python train.py --n_head=3 --n_kv_head=3 --rope_fraction=1.0 --attn_scale=0.177 --init_std_qkv=0.117 --init_std_up=0.117 --init_std_down=0.0 --schedule="wsd" --decay_fraction=0.578 --decay_shape="linear" --final_lr_fraction=0.0 --batch_tokens=[8192, 16384, 32768, 65536] --dataset="wikipedia_en"
Each number is 128 + 32 x the weight over its row's rms, rounded and kept within 0 to 255. Layers, rows and columns count from 0. The size above them is the row's rms in percent of the matrix's.

# layer 3 MLP down (transposed), 256x96, rms 0.149, rows 97-142, columns 48-95
size [102 102 115  87  91 101  84  99 107  96 104 101  88  87 100  98  99 102  86 106 105  98  94 105  94  98  90 105 107 101 101  93 108  99 107 100 115 112 104 103 103  89  96 121 100 104]
[[161  93  92  95 142 164 144 134 143  77 103 143 164 154 155 142 128 170 130  92 127 105 148 122 102  43 138  86 136 104 107 120  86  76 148 103 166  64 113 143 121 143 142 134 104 112 149 121]
 [141 117  87  81  76 133 130 131 141  44 161 149 149 117 126 111  91 109 148 149  88 138 121 146 138 129 112 153 142  74 138 175 181 120  87 141 117 150  54 134  78 123 125  94 121 154  96 126]
 [111  93 120 110 177  82 177 101 123 131 181  65 116 137 127 134  49  66 102 129 146  64 145  97  90 157 122 112 167  92 131 114 110 107 134 125 152 103  90  76  56 153 162 110 145 116 123 179]
 [154 154 134 129 187 144 203 167  66 119 170 140 107 108 135 133 173  95 145  79 184 119 134 150  89 187 111 130 113 137 196 145 152 144  90  83 149 162 133 115 115 150 140  87 138 109 170 152]
 [135 203 103 130 147 146 106 110 103 132 129  83 158 145 141 156 146 131 174 112  94  71 132 141 189 123 133 105  94  84 117 188 112  86 130 153 112  94 145 202 164 153 106 139 110 166 151 189]
 [ 66 143 123 127 168 165 103 133 180 151  95 154 143 119 118  88 117 133 152 186 113 136 103 155 107 129 177 195 151 137  98  65 125  67 183 138  76  76 156 158 161  85 126  78 146 150  69 124]
 [133  99 203 122 113 122 174 158 173 143 188 162 113 117  89 173 132 115 106  98  95 133  96 153  61 143 110 170 151 141 129 171 136 137 112 144 128 135 118 138 169  43 110 151 133 124 100 196]
 [114 111 110 136 153 109  81 157 171  67 151 118 174 116 145 101 160  81 169  82 131 145 116 150 133  92  72 142 126  76 137 117 148 194  87 136 131 142 178 103 114 113 120 197 108 129  62 123]
 [113 127  72  88 128 156 110 150 131 160 149 101 141 107 115  83 147 146 164 125 161 166 153  70 115 165 133 144  95 221 152 155 155 172 116 165 102 107 212 110 150 125  67 130 117 148 122 120]
 [157 137 107 126 124 139 187  96 141  85 155 195 129  89 100 143 139 143 164 135 130 106 123 180 109 103 115 114 106 190 129 130 146 174 183 149  60 110 118 126 145 163 132 154 131  93 134  94]
 [140 127 179 172 150  87 127 134 133 120 152 122 136 124 156  59  83  94  87  92  88 113 133 165 118 114 105 103 115 139 104 149 162 132  80 120 151 164 121  97 142  23 108 149 137 145 134  96]
 [108 167 120 127 136 125 138 100 137 126 131 157  77 113 149 160 148 166 137 151 202 113 119 180  98 167 107 114 145 140  72 177  95 134 160 157  65 170 128 123 179 134 127  71 127 101 160 145]
 [ 83 102  54 143  49 131 102  96 126 150 166  83 126 111 111 152 136 103  97 121 105 140  89  76  85 103 103 162 140  76  82 194 143 100 135 120  70  92 131 166 128  96 141 189 151  88 147 141]
 [111 125 132 150  90 141 113  98  88 131 131  71 101 174  86 151 204 120 149 124 108 123 142 114 115  49  81 160 146 102 136  99 123  43 173  96 156 134 100 169 110 127 144 129 152 126 135 144]
 [162 111  75 138 174 116 154 129 149 119 128 175 149 159  95  77 115  59 139  95 154 135 159 116 119 106 107 118 127 142 156 178 111 210 218 120 110 101 140 118 125 140 129 119 135 146 124 138]
 [159 116 140 151  84 138  63  70 108 128 159 131 133  83 118 104 141  96 108 103 146 100 142 124 108 138  74  92 101 131 130 153 152 184 125 204 163  96 120 143 135 119 170 158 161  86 119 102]
 [ 90  83 134  96 157 159 102 170 115 120 137 113 117 104 127 108 159 137 176 187 111 133 155  64 129  63 152 215  99 117 130 125 145 150 131  94 145 161 102 139 108 154 115  81 129 162 142 118]
 [ 74 153 123 183 170 124 145 188 159 146 102  29 100 108 133  86 145 112 136 162 112 135 137 195 150 135 126 142 132 103 133 138 113 141 140 130 156 106 137 124 115  59 131  95 110 151 129 116]
 [144 109 149 158  97 133 115 142 157  53 107 155 122  99  80 138 103 106 156 146 152  77 175 124 118  90 130 138 175 136 135 124 117 120 144 141 122 151 240 156 138 190 146 128 169 126 136 159]
 [201 102 161 108 165 107 104 141 109 181 130 106  76 128  90 129  86 141  85  77 190 164 133  98 134 101 108  69  93 108  75 173 153 160  74 144  91  86 103 147  99 178 154 153  83 137 125 139]
 [162  77 113 139 148  43  85 162 156 116  99 103 148 119  95 206 140 113 182 103 105 126 167 138 126 147 102  85 136 125 125  99 124  97 117 108 123 142 111 188  53 115 108  92 160  98 155 107]
 [154 132 134 134  90 141 157 108 105  94 139  72 128 165 122 110 125 153 103 158  96 152 122  91 165 128 162 201  60  92 116 107 100 128 166 118 121 132 142  87 111  97 163  67 131 132 156 110]
 [108  89 128 181  78 139 175 129 144  91 120 117  91 171  71 147  90 122 125 143  90 150 166 110  67  58 112 183 140 169 115 130  94 126 115 172 196  58 143 122 138 123  86 125 164  69 144  70]
 [158 142 183  80 135  91 125 176  77  79  71 113  97 147 123  88 133 117  97 101 102 140 158  91 146 131 167 106  97  72  78  67 144 159 134 148 107 119 140 105  75 179 192  99  99 148  98 162]
 [140  92 141  74 102 176 136  98 196 152 143 125  74  87 161 126 128 170 168 182 156 125 171 113 169 109  73 125 125 116 125 118 144 120 108  67 137 132 123  68 134 152 112 166 115 159 163 141]
 [159 124 132  96 125 113 103 105 186 144 112 102 163 165 161  90 111 122  83 116 163 113 116  87 161 153 138 104 162  59  47 162 165 163  98 126 139 140 202 135 157 194 111  97 139 117 115 158]
 [118 107 170 149 136 162 128 162 147 127 126 143  80 177 186 151 134  98  93 184  95 106 176 123 133 161 114 136 190  94 144 145 131  97  54 168 189 135 126 113 147 146 216 158 132 104 120 143]
 [145 148 128 120 135 133 116 134  95 115 113 125 185  89 139 133 162 117 152 136 140 122 148 163 111  81 128 153 129 184 124 146 138  93  92 125 186 176 121 194 119  95 159 112  85 135 141 145]
 [157 136  84 124 138 107 120 105 132 196 103 157  95  84  96  87  69 129 153 130 120 137 142 138  68  91  92 165 112 153  64 121 142 200  92 105 136 130 211  76 109 144 107 101  95  69  85  89]
 [126 154 123 113 119  97  95 162  91 115  78 141 144 172 136 108 112 112 156  54 164 196 177 137 141  96 146 167 130 140 182 137 116 179 115 158  77 188 131 128  87  82 163 119 182 123 137 106]
 [169  73  95 151 117 105 161 131  79 103 168 142 117 140 141  84 114 118 133 135 126  88  62 112 141 125 114 181 124  67 113 138 128 156 211 107  83 145 133 161 127 145 134 166 123  95 137 159]
 [131 159 139 115 155 155 108  96 131 116 107 145 105 164 148 125 118  33 185 158  56 132 182 179 155 132 144 124 152 118 178 174 167 145 141 138 124  81  82  98 134 160 154 116 127 123 134  78]
 [124 133 125 114 116  87 153 172 116 178 126 116 142 100  78 162 125 107 159  85 139 100 129 137  80 134 125 162 186  91 129 132 166  80 101  60 147 128 124 126 137 132 112 112 197 149 107 157]
 [101 139 100  97 140 103  77 125 110  83  80 141 130 105 143 184 160 110 135 185 117 122 162 163 126 169 135 133 146 194  76 116  70 138 152 124 109 107 164  76 146 165  99 136 150 134 186 135]
 [132 145 112  74 161 122  82  99 175 119  87  80 134 121 120 136  99 142 195 130 123 175 131 109 126 149 124  94 153 143 140 162  88  91 168 142 132 162 194 181 172 125  62  94 147 100 127 126]
 [110 160 129  86 136 141 118 108 146 137  87 104  69  96 142 162 112 150 112 159 157 111 161 102 152 143  89 164 141 194 131 145 130 106 136 189 142 193 112 125 130 112 141  85 148 196 118 119]
 [165 163 229 120 142 163 137 121 138 141 183 151  90  74  74 106 142  78  71 135 146 116 109 157 149 150 101 135 103 148 153 123 137 132 125 167 126 145  93 141 149  84 171 145 138 157 102  63]
 [123 145 111 175 172 144 152 147 154 112 119 146 117 125 122  85 103 179 112 138  87 131 219 158 142 106 107 134  95 159 123 115 156  33 155 108 140 119 121 122 135 109 134 141 147 125 153 123]
 [125 125 117 115 146 110  78  58 133  92 150 150 142 151  90 128  97 100 153  86 147  75 130 131 114  75  69  82 114 117 118 136 110 121  38 134 190  90  72 142 114 125 128 132  99  85 101 109]
 [143 100  89 159 109 191 160 113 128 136 125  60 116 196 169  80 146 131 145 100  89 119 133 125 150 154 133  93 136 179 204 139 135 142 143 125 166 124 168 105 132 157 160 137 127 114 119 183]
 [ 82  96 154 171  83  61 155 144 100 137 152 137 171 158  68 137 101  80  98 155 133  95 195 110 171  83 145 123 129 112 156 163 137 130  99 179 137 156 157 147 115 127 183 124  94 163 115 109]
 [131  63 136 135 106 143 108 126 126 146 124 149 144 140  35 109 148 125 146  56 162 186  92 164  86  68 126 167 148 134 101 117 150 115 158 157  93 121 198  80 125 125 141 137 186 143 177 165]
 [102  89 182 146 100 140 124  94  97 154 148 141 122  69 156 110 130 133 142 100 161 158 169  67  85 181 195 111 175 145 123 149 115  89  96 173 135 153 100 139 137 107 165 157  50 106 125  95]
 [115  78 181 128  94  85 165  92  87 130 149 127 105 105 154 220  87 139 128 109 134 140 147  98 130 137 154 119 129 136 189 163 125 154  77 168 103 153 121 212  71 152 173 141 122 119 119 133]
 [143 168 178 126 155  44 111 144 142 144 109 119 114 130 135 108 137  82 123 127 136 122 185  80 120 129 105 125 110 143 106 153 134 247  72 147 122 138 128 142 133 107 142 144  91 143 103 115]
 [130 141 124 131 160 192 129 129 107 145 152 125 129 107 107  86 145 113 159  81  83 127 145 157 143 109 115 163 121 150 157 141  96 190  98 103 158 175 131 187 120 102 118  97  84 171 147 183]]
# layer 3 MLP gate, 256x96, rms 0.159, rows 98-143, columns 48-95
size [109 120  98  89  95  88 100 108 101 103 109  94  87 114  98  93 100  89 112  98  98  95 100  98 104  97 107 108  96 104 100 116 104 104  99  97 115 110 101  87  97 105  95 109  96  89]
[[138 134 154 142 179 121 187 127  90 139 172  97 150 111 156 152 207 162 138  84 161 142 103 107 170 131 103 135 118 174  95 115 135 160 115 119 136  55 156 191  99 137 136 146  92 140 154  91]
 [123  86 102 118 138 105 113 110 100 201 135 134 163 121 136  96 143 200 201 132  99 152 112 136  56 126 137 152 110 161 102 190 155 121 138 126 114 149  94 158 113 100 187 136 172 137 143 144]
 [ 96 153 100 111 132 101 141 215 108 153 200 128 114  84 101  99  99 138  78  96  71 101 116  50 133  98  93 136 112 131 126 157 175 138 167  88  80 100  79 171 134 191 103  69 130 149 155 142]
 [116 180 168 110 135 216  98 168 112 132  92 189 102 160 156 120 132 134 111 185 117 139 131 137  83 159 176 119 173 146 154 109 171  83 148  73 140  99  76 126 139 160 138 118  86 176 158 135]
 [104  96 108 117 110  72 121 142 146 130 186 161  84 199  67 127 140 139 114  67 121  55 112  69 133 168 153 167  72 130 136 194 203  99 176  98 124 133 146 110 122 108  78 133  92 152 139 118]
 [124 129 125 156  87 140 124  98  81 148 128  61 151 137 171  75 141 126 172 120 134 111 111 103 213  65 130  51 190 176 135  94  90 113  52  96 159 106 101 163 146 135  97 124  80 183 105 126]
 [178 128 147 138 173  78 141 119 116 140 128  95  37 110 103 137  94 151 165  92 149 137 108  79 128 131 135 138 155 121 154  87 155 151 197 140 130  82  70 177 130 213 129 135  69 142 130 136]
 [141 160 191 122 133  91 107  98 160 102 140 124 105 100  90  76 148 150 117 145  88 119 187 181 141 149  73 111 126 114  74 181 161 108 120 121 139 104 137  68 157 103 118 151  79 125 105 154]
 [101 127 150 118  95 109 131 160 161 133  88 116  94 124  85 132 149 166  95  93 128 123 181  87 156 178 120 119 142  80 143 140 136 155 111 128 129  87 163  93 178 154 136 168 182 109 164 126]
 [ 44 109 103 115 134 137 134 132 123 163 127  80 127 176 146 217  97 125  86 158  79 132  77 128 166 134 118 144 119 113 130 157 136 107 148 119 190 140  77 183 101 113  75 129 120 142 100 107]
 [128 185 174  91 180 117  79 125 135  68 134 117 128 115 176 142 190  58 151  93 128 132 145 135  97 196 164 124 115 124 143  79  99 189  58 121 170 130 113 111 152 127 126 155 159  79  93  80]
 [ 59  89 127 131 119 119 103 102 108 175 144  77 140  63  94 134 117 110 160 171 183 105 129  86 163  87 101 136 125 125 158 150  87 102 126 177  88 107 140 135 187  79 123 167 129 130 136 183]
 [166  91 113 123 164 154 161 112 153 130 153 158 160 101 146 129 171 112 169 208 103 162 176  62 112 159 186 167 122 109  88 152 127 122 164 154 129 136  97 110 158  77 153  97 120 159 109 112]
 [107 138 125  53 137 128  94 208 124  96 103 128 134 167 118 226  85 119 102 139 110 172 103 143 163 133 104 134 156 148  96 168 119 112 157 141 138 183 127  70  99 119 142  96  79 142 173 144]
 [104 134 142 121 174 105 127  81  61  85 176 108 179 113  96  77 130 112 138 105 166 141 155  75 159 167  98 115 132 125 107 162 139 179 114 137 190 155 104 126 149 113 204 113 155 124 160  86]
 [127 148 130  83  99  89 194 134 134 102 134 155 127 116 148  70 116  55 137 177 106 166 127 139 157 102  90 100 128 108  62 217 110 108 132 181 126 121 116  77  75 144 115 141 131 160 112 112]
 [143 181 173 101 118 108  90 124  66 136 109  82  69 121 153 140  69 150 151  99 120  77  86 155 174 119  71 150 112 100 121 128  98 107  79 136 123  57  96  98 110  98 184 129  93 141  99 105]
 [148  94 119 143 114 203 158 159  68 141  87 113 102 103 183 159 188  57 135 123 133 176 116 130 145 144 126 187 121 145 119  64 124 115 115  86 120 141  77  97  88 145 122 160 125 104 141  97]
 [144 129 139  80 116 111 131 136 101 152 144  83 107 213 148  92 138 125 100 166 151  86 119 144 112 127 122 101 123  81 103 174 149 159  77 172 110  76  82 126  65 181  86 169 114 127 100 124]
 [ 86 138 121 159 119 145 119 100  84  76 156 133 196 155 100 124 156  83 111 183 114 113 141 108  68 175 118 122  84 146 198 147 116  90 160 115  99 180  86 133  71 107  85 156 119 179 167 151]
 [135 164 150 144 103  97  93  65 145 112 106 180 157 106 151 153 166 122 108  90 158  97 174 124 131 121 126 141 188 159  85 135 124  76  95  90  99  82  69 134 113 151 168 161  98 108 125 108]
 [ 96 119 108 188 166 192 120 138 122 102 112 111 201 136 114  89 112 119 128 148 126 145 153 121 138 114 113 129 119 173 161 135 119 165 165 142 145 148 130 157 193  95 154 130 133 144 159 110]
 [152 165 158 152 142  90  77 131  99 159 167 179 153  39 150 110 140 146 129 122 127 195  73 197 146 140 102  86 102 138 128  99  99 204 100  78 170 138 153 135  73 107 127 131 151  86 150 139]
 [145 224 132 139  91  50 123 131 188 125  84 111 124 172 127 133 129 160 158 128  99 147  75 121 166 149 108  86 156  93 133 157 192 149 107 163 130  84  67 141 133 109  85 139 129 100 125  70]
 [169 114  90 110  92 125 149 171 172 149  84 100 142 183 187 112 143 161 127  67  84 114 160  59 137 118  76 156 135 114 149 175 119 147 166 161 175 127  76 107 142 140 168 160 183 134 125 144]
 [115  98 173 125 139 164  90 167 111 155 120  99 143 121  92 214 131 153 133 163 170 147 122 162 125 143 145 118 108 188 142  57 112  74 102 113 134 142  76 136 160 102 106 124  75 162 119 113]
 [109 155 158 177 117 119 172 154 136 197 128  89 141  87 135 119 130 116  98  89  68 132 119  80 112  71 102 139 144 149 133 128  94 163 125 119 168 157 115 157 156 100 113 149  74 132 133 200]
 [149 101 125 130 119 130 178 150  57 126 136 130  90  91 155 145 109  88 118 138 120 118 134 100 137  80 100 162 112  53  87  77 118 169 112 132 175 135 136 123 152 101  96 128 149  96 149  94]
 [106  72 201  98  52 167 131 136 132 127 180 181 157  53 133 152 128 108  73 105 178 137  75 139 118 127 116 137 152  97 190 132 118  72 166 177 136 135 116 151 133  86 102 103 101 138 178 155]
 [ 74 136 121  55 129 196 126  84 140 121 119 126 188 110 107 150 107  96  92 116 105 204 160 121  96 145 111  69 129 170  87 121 145 106 123 171 173  87 160 120  98 156 133 130 103 129 143  92]
 [155 129 155  77  89 105 164 173 125 125  94 171  95 193 115 122 109  61 158  31 167 154 152 149 125 123 137 136 155 107 144  87 116 129 137 130 113  75 153 101 114  98  82 128 100 149 144 148]
 [105 125 124 109  60 103  92 114 145 111 101 130 137 138 157 102  67 130 132  99 115 167 109 197  91 161 114  74 160 124  84 160 145 122 155  77 131 133 168 112  89  78 127 125 145  96 131  78]
 [ 89 116  86 177 226  73 117 127 122 166  97 120  85  78 131  84 143 130 136 143 111 124  94 194 113  89 130 146  94  92 119 145 116 159 134 151 134 171  69 155 110 116  93 118 121 166 101 114]
 [127 164 171 116 156 156 110 148 114 136 116 132 146  36  63 141 154  93 120 117 137 127 102 165  76 111 109 110 148 142 161 141 115 113 151  90  94 197  76 198 118 147  88 110 119 115 198 131]
 [111 151 110 102 136 151 129  83  93 108 157 105 130 120 151 119 168 102 180 162 146 130 119 142 112 106 146  98 169 147 152 114  60 198 140 104 168 107  59 111  94  88 120 104  78 107 154 143]
 [ 55 143 137 124 111 151 105  74  87 151 104 154  67 121 165 191 138 114 116 121 102 125  97 150 112 125  74  90 134 150 176  82 144 115 130 160 113 146 162  82 140  79 187 148 107  90 128 136]
 [123 111 179  97 160 160 114 101 165 115 173 106  91 130 203 124 127 109 170 131 208 116 107  84  95  97 133 134 159 130 167  92 125 163 113 113 124  87 127  84 111 131 112  82 132 151 158 125]
 [123 160 119  88 180 120 123 141 154 139 136 126 134 148 116 132 111 104  82  91 154  96 141 111 119  69 141 120 147 149 160 107 150 214 146 121 190  84 132 162 103 125 171 223 146  56 104  96]
 [ 67 135 107 161 110 197 125  82 130 179 162 110 135 140 157 175  94 155 119 132 188 149  86 155 171 108  91 141 115 125  67 102  79 142 123  92 131 177 171 157  97  71 111 124 115  82  80 127]
 [ 77 118 114 125 160 151 152 199  88  83 150   6 149 126 129 111 186 149  90 138 120 138 103 113  92 122 101 112 139 142 106 156 132 139 165 121 144 116  83 200 172 132 111 105 111 184 114 125]
 [176 161 143  96 174 114 148 194 155  85 107 150  91 144 115 121  69 122 123 109 132 135 101 117  98 128 115 156 160  70 169 177 130 129 141 155 123 174  63 177 108 155 116 142 196 112  76 139]
 [138  91 177 124 133  76 200 131 144 144 152 111 123 148 176  84 106 151  73 138 155 165 189 145 142 157 135  94 143 109 138 145 152  63  82 145  96 118 113  90  99 121  81 151 126 191 119 155]
 [178 164  96  67 140 129  85 151 155 142 104 109 146 122  72 151 135 111  28 101 161 154 156 151 134  85 138  99 154 117  97 111 123 110 114 161 169 125  88  84 112 111 108 125 113 139  89 107]
 [158 125 116 168 106  65  65 119 155 135 120 109 111 154 154  96 210 119 114  93 113 126 150 108 173 116 172 135  96 150 133 140 109 231  78 179 142 102  81 143  97 116 142 175 129 160 103 106]
 [147 120 131 163 134 121 105  87  53 206 122 127 169 167 159 145 145  87 134 129 109 167 129 148 123 148 126 145 133 138 117  75  60 147 161  57 116  95 103 140 115 126 133 155 168 126 119 146]
 [152 160 184 171 119 115 109 205  84  89 163 154 110 162  91 133 159 111 185 104  80 195 136  92 139 135  61  96 108 108 137 131 140 118  76 108 146 144 126  75 120 121 136  98  89 138  96 125]]
# layer 3 MLP up, 256x96, rms 0.157, rows 98-143, columns 48-95
size [106 110  97  92  85  89 107 106  98 110 106  91  93 112  99 101 110  90 104  98  95  97 106 105 104  89 103 106 103 100  98 105  95 102 101 100 111 103  97  97 104  97  98 102  94 101]
[[123 169 135 112 143 116 125 157 157 131 147 131  98 147 131 110  53 168 119 161 102 111 197 122 138 133  95 127 194 134 123 120 147 120 119 118 157 147 119  70 167 176 110 136 126 201 145 145]
 [132 122  67  70 130  88 146 116  95  76 137 100  79 112 150  80  73 117 110  92 183  94 152 140 107  89 133  92 171 109 119  95  62 161 111 150 143  80 150  57  52 141 166 111 181 121 123 117]
 [102 140  93 120 148 127 143 169 160 202  94  24 112 150 131 215 139  78 136 159 145 158  77 148 144 116  92 123 136  64 103  62 120 104 150 130 127 132 141 129 123 164 136 100 110 103  82 136]
 [120 104 146 109 154 124 107 184 105 153  97 221 137 105 160 144 133 152 123 154 180 164 113 133 116 189 163 102 169 118 134  71 153 110 101  69 118 122 120 130 137 179 131 112 139  67 169 140]
 [ 65 142 128 119 108  65 160  99 195 116 152 153 156 166  99 128 144 106 144  93  86  92 135 104  98 194 160 175 128 106 139 150 191  63 218  89 127 144  91 108 141 122  78 104  61 126 110  99]
 [130 181 104 144 178 128  80 134 116  91 130 110  97 129 137  95 126 105 116 109 169 188 110  89 180 108 137 144 112 160  99 144 132 149 190 153 159 105 115 127 125 142 147 104 115 137 178 141]
 [ 49 169 116 202 151 121 122 101 209 124 130 171 146 119 138 119  86 152  94 107 101 112 149 132 108 163 119 143 107 137 106 141 116 138 146 157  49  57 169 157 112 108 166 156 148 130 191 170]
 [ 95 141 121 122 129 104  88 114 155 148 153 140 155 136 130 151 112 146 173 179  95 215 102 141 153 126 144 113 141  64 120 171  90 142 132 189 150 132  92 145 160 172  89 130 122  65 142 119]
 [182 137 137  82 139 112 102 109 165 219 103 156 125 171 123 123 145  98 123 164 126 149 130 105 133 177  78 145 143 118 117  78 113 145  89 139 158  40 128 133 157  76  95  41  89 131 115 122]
 [171 118 127 151 175 200 121 130 163 129 144 143 157  79 125  79 143 128 104  89 118  91 173 140 148 115  85  78 142 141 135 124  93 164 125 139  87 173 132 149 148  70 156 128 181 126 172 109]
 [157 159 140 136 180 191  70 127  97 118 176 128 170 137 135 123 158  68 171  98 112 113 140 140 146 202 149 147 107 151 134  57 100 233 124 118 164 142 146 103 138 126  93 154 119  73 103 116]
 [131  81  94 126 131  81  90 113 129 130 124  97 104  67 111  84  85 179 155 153 125  88 129 116 181 142 148 136 111  78 111 165 123 141 143 142 117 167 157 156 119  97 168 169 134 111 118 191]
 [164 101 102 118 155 147  93 153 127  26 136 128 134 101 132 194 134 114 197 105 129 152  81 121 128 159 169  81 105 159 126 118 128  75 174 186 175 128 181  99  92 138  94 139 141 114 168  76]
 [102 116  81  83 114 118 124 150 168 191 123  88 128 113  89 116 135 141  81  86 145 145  86 133  91 108 125 108 107 110  75 175 135 117 112 109 141 108  92 140 188 175 117  92 140 156 142 111]
 [161  80 112 130 150 159 132  63 167 175 113 148 150 127  95 114  68 116 134 106  97 136  80 144 155 171 119 156 123 121 159 111 100 177 153 131  62 141 153 159  88 159  97 101 143  67  98 180]
 [164  74 113  69 135 121 167 149 119 105  95 117 116 130 115  72 123 135 118 144  87 105 130 159 152  91 122  94 153 128 113 224 150  68 118 146 111 177 126  90  91 132 183 110 104 164 162 177]
 [112 161 143 105 136  83 117 143 154 110 110  71  47 151 115 106 144 148 153  60 137  76  91 105 146 176 111 157 112  94 185 142 123 113 134 106 147  85 110  82 138 174 133  99  71 198 175 158]
 [145 125 138 134 155 119 153 140  94 143 108 142 104 167 197  99 191  95 116 150 138 156 135 164  99 159 154 138  37 150 131  83 110 106 117 109 180 117 107 189 123 122  71 118  99 146 167 121]
 [120 117 148 131 155 123  77  93 151  97 122 152 135  90 151 169 127 129 112  79 110 172 151 109 125  89 121 109 127 163 149 135  60 111 140  96 125 144 146 140 135  97 122 149 102 147 143 103]
 [160 182 101 123 135 157 177  97 175 134 153 140 105 108 141 124 134 112 153  81 127 156 106 166 153 103  95  90 128 131 120 143 154 208 120 140 128 122 126 166 179 120 184 115 158 113 109 161]
 [108 157 162 160 125 142 108 117 100 110 138  87 140 108 137 152 153  80 109 123 156 111 111 156  74 123  89 142  99 120  13 110  56  96 115  78  75  85 114 123 113 144 154 134 135 114  89 117]
 [123 133 128 139 171 151 121 152  71 134 128 174 178  93  90 151 114 146 157 120  31 117 115 110 130 132 146 109 131 173 130 111 172 155 110 185 166 175  67 122 136 139 124 140  74 125 104 131]
 [157 133 164  95 164 220 107 165 107 161 155 128 161 105 133 115 151 109 130 109  82 112 161  66 126  89 163 101 100  86 139  69 160  95 145 108 153  54 120  71 146 163 171 121 111  48 133  91]
 [144 140 129 145 115 170  90 131 102 173  97 140 122 113 108 112 118 108 102 173 178 113  83 148 210  85 186  87 119 150 141 154 153 169 134 158 148 117 181 153  95 122  81 144 167  64 142  90]
 [ 75 168 145 126 144 103 130  73 151 195 143  95 111  87 102 156 128 140 121 135 118 117 112 183  85 182 183 122  59  83  93 140 149 137 123 127 132 105 128 128  91  93 120 154 121 205 163  88]
 [103 163 106 140 102 125 170 106 149  64 181 125 125 183 182 106 122 106 131 149 124 107 144 106 105 109 108  83 119 113  73 200  84 130 157 181 145 143 164 120  52 121 159 121 152 104 129 158]
 [113 110 102 195 132 148  68 101 120 140 129  69  98 116 137 118 114 118 127 148 110 136 128  93 122 160  66 100 140 177 134 112  97 142 129 160  97 164 122  90 157 123 198  51 140 121 119  91]
 [ 97  99 100 125  88 131 150 162  95 128 134 180 165 156 186 229 164 121 100 155 109 146 135 152 163 140  83 176 175 121 124 125 123  91 160  80 206 108 129 163 119 147  95 101 115 129  92  73]
 [137 133  77 156 144  69 116 123 144  94  92  99 137 135 132 154 113 140  96 129 160 203 201 128 147 105 161  68 167 138 123 143 125 116 105  84  79 162 158 111 126 169 114 156 123 104  62  76]
 [207  87 150 105 168 165 133 174  82  98  74 142 119 127 198  99 176 221 153 111 158  99 134 149 120  99 121 130 123 181 144 155 119 105  91 150 159 162 155 107 126 102 152 134 132 138 115 142]
 [150  86  54 150 141  84 136  93 166  90 147 147 159 136 106 129 117  76 146 137 131  88 139 174 128  92 124 170 126  97 150 113 135 210 128  80 140  63 101 168 130 147 126 127 126  83 126 123]
 [109 118 111 130 102  99  79 139 142 174  55 121 118 123 151 138 157 137 105 133 120 112 143 136 124 116 107 141 146  68  99 135 158  99 151  83  72 131 140 148  83 126  53  78 121 124 108  92]
 [102 118  84 121  99  81  91 125 148 142 176 174 110  81 155 113 147 118 164 156 125 135 129 129 126 132 166 123 123 136  59 126 133 118 137 133 170 163 113 113 120 133 103 109  84 171 143  80]
 [113 136 117  77 190 118 128 116 132 142 178 144 111 115 110 107 147 155 130 178 153 108 132 168 136 111 151 149 218 151 120 115 131 147 123 117 126 186 112 172 180 106 147 107 132  66 155 128]
 [122  94  95 121 116 106  77 125  85 162 110 118  92 125 164 138 147 108 121  85 124 178  87 123  96 135 101 148 143 192 135 125 165 122 114 150  47 139  86 135 130 120 174  94 150  63  98 113]
 [199  83 182 139 135  96 104 188  86 143 173 105 155 141 115  99 142 140 141 144 134 118 104 108 138 156 172 176 170 122 126 126  75 106 150 112 183 126 127 178 119 187  82 150  97 180 196 137]
 [ 89 152 114 116 179 116 128 121 118  54 177 100  66 176 159  81 103 155 132 117 117 186 140 183 136 110  91 141 120 129 153 167 139 119 166 110  92  80 119  74 138 147 103 142 152 121 113 137]
 [138 148 110 187 116 128 157  76 142 137 118 172  95 152  85 149 137 165 110 149 149 135  98 126 109 125 110 101  77 132 157 107  71  91  96  90 108 125  97 103 119 139  60  44  87 136  72 158]
 [160 115 128 108 157 127 108 152 180  77 139 180 187 134 146 114 180 132 144 146  45 129 130 224  74 103 113  70 172 141 170 159 149 122 128 156 169  95 173  95 131 132 122 137 163 135 182 161]
 [163 123 201 140  82  88 121 135 139 134 142 187 102 115 108 164  99 130 152 123 112 129 185 138 166 113 150 170 114 114 132 105 111  77  75 168 106 121 168 101  49  86 161 188 143 113 146 129]
 [175 146  88 144 186 143 126 125 129  36 164 113 122 176 158  75 152 143 123 172  89 147 124  72 104 137 131 132 162 156 148 215 170 126 152 138 132 159 106 195 114 151 136 180 131  76 132 103]
 [187 136 180 136  50 135  96 147 116 126 111 130 156 226 121  82 125  82  77 189  82 125 135 183  86 111  93 123 130  66 114 164  79 135 172 129 137 120 157 141 183 149 148 129 126  88 127  59]
 [ 95  83 154 110  90 120 215 100 135 130  69 143 156 152 132 122 106  87 180 161  76 114 113 141  65  98  92 122 138 174 169 114 136  74 112 101 177 155 141 129 175 144 135 124 140 123  76 102]
 [156 123 122 118 178 159 176 143 134  74 147 146 163 117 137 192 144 155 117  80 101 159 109 129 142  96 113 179  88 148  69 131 107 105 135 119  53 116 126 151 130 122  97 147  89  93 164 107]
 [122 150 141 143 142 140 186 150 136  79 115  85 127 152 108 106 116 139 126 125 177 116 146 114 164 172 159 130  94 143 125 142 165 163  93 177 156 147 117 143 159 184 141 116 109 111 167 155]
 [201 160 206 146 120 107  71 117 122 149 146 161  86 110 121 118 186 131  99 130  81 148 124 180 103  77  92 126 133 100 122 101 177 108 121 162  94 158 161  98 144  95 170 148  84 140 137  66]]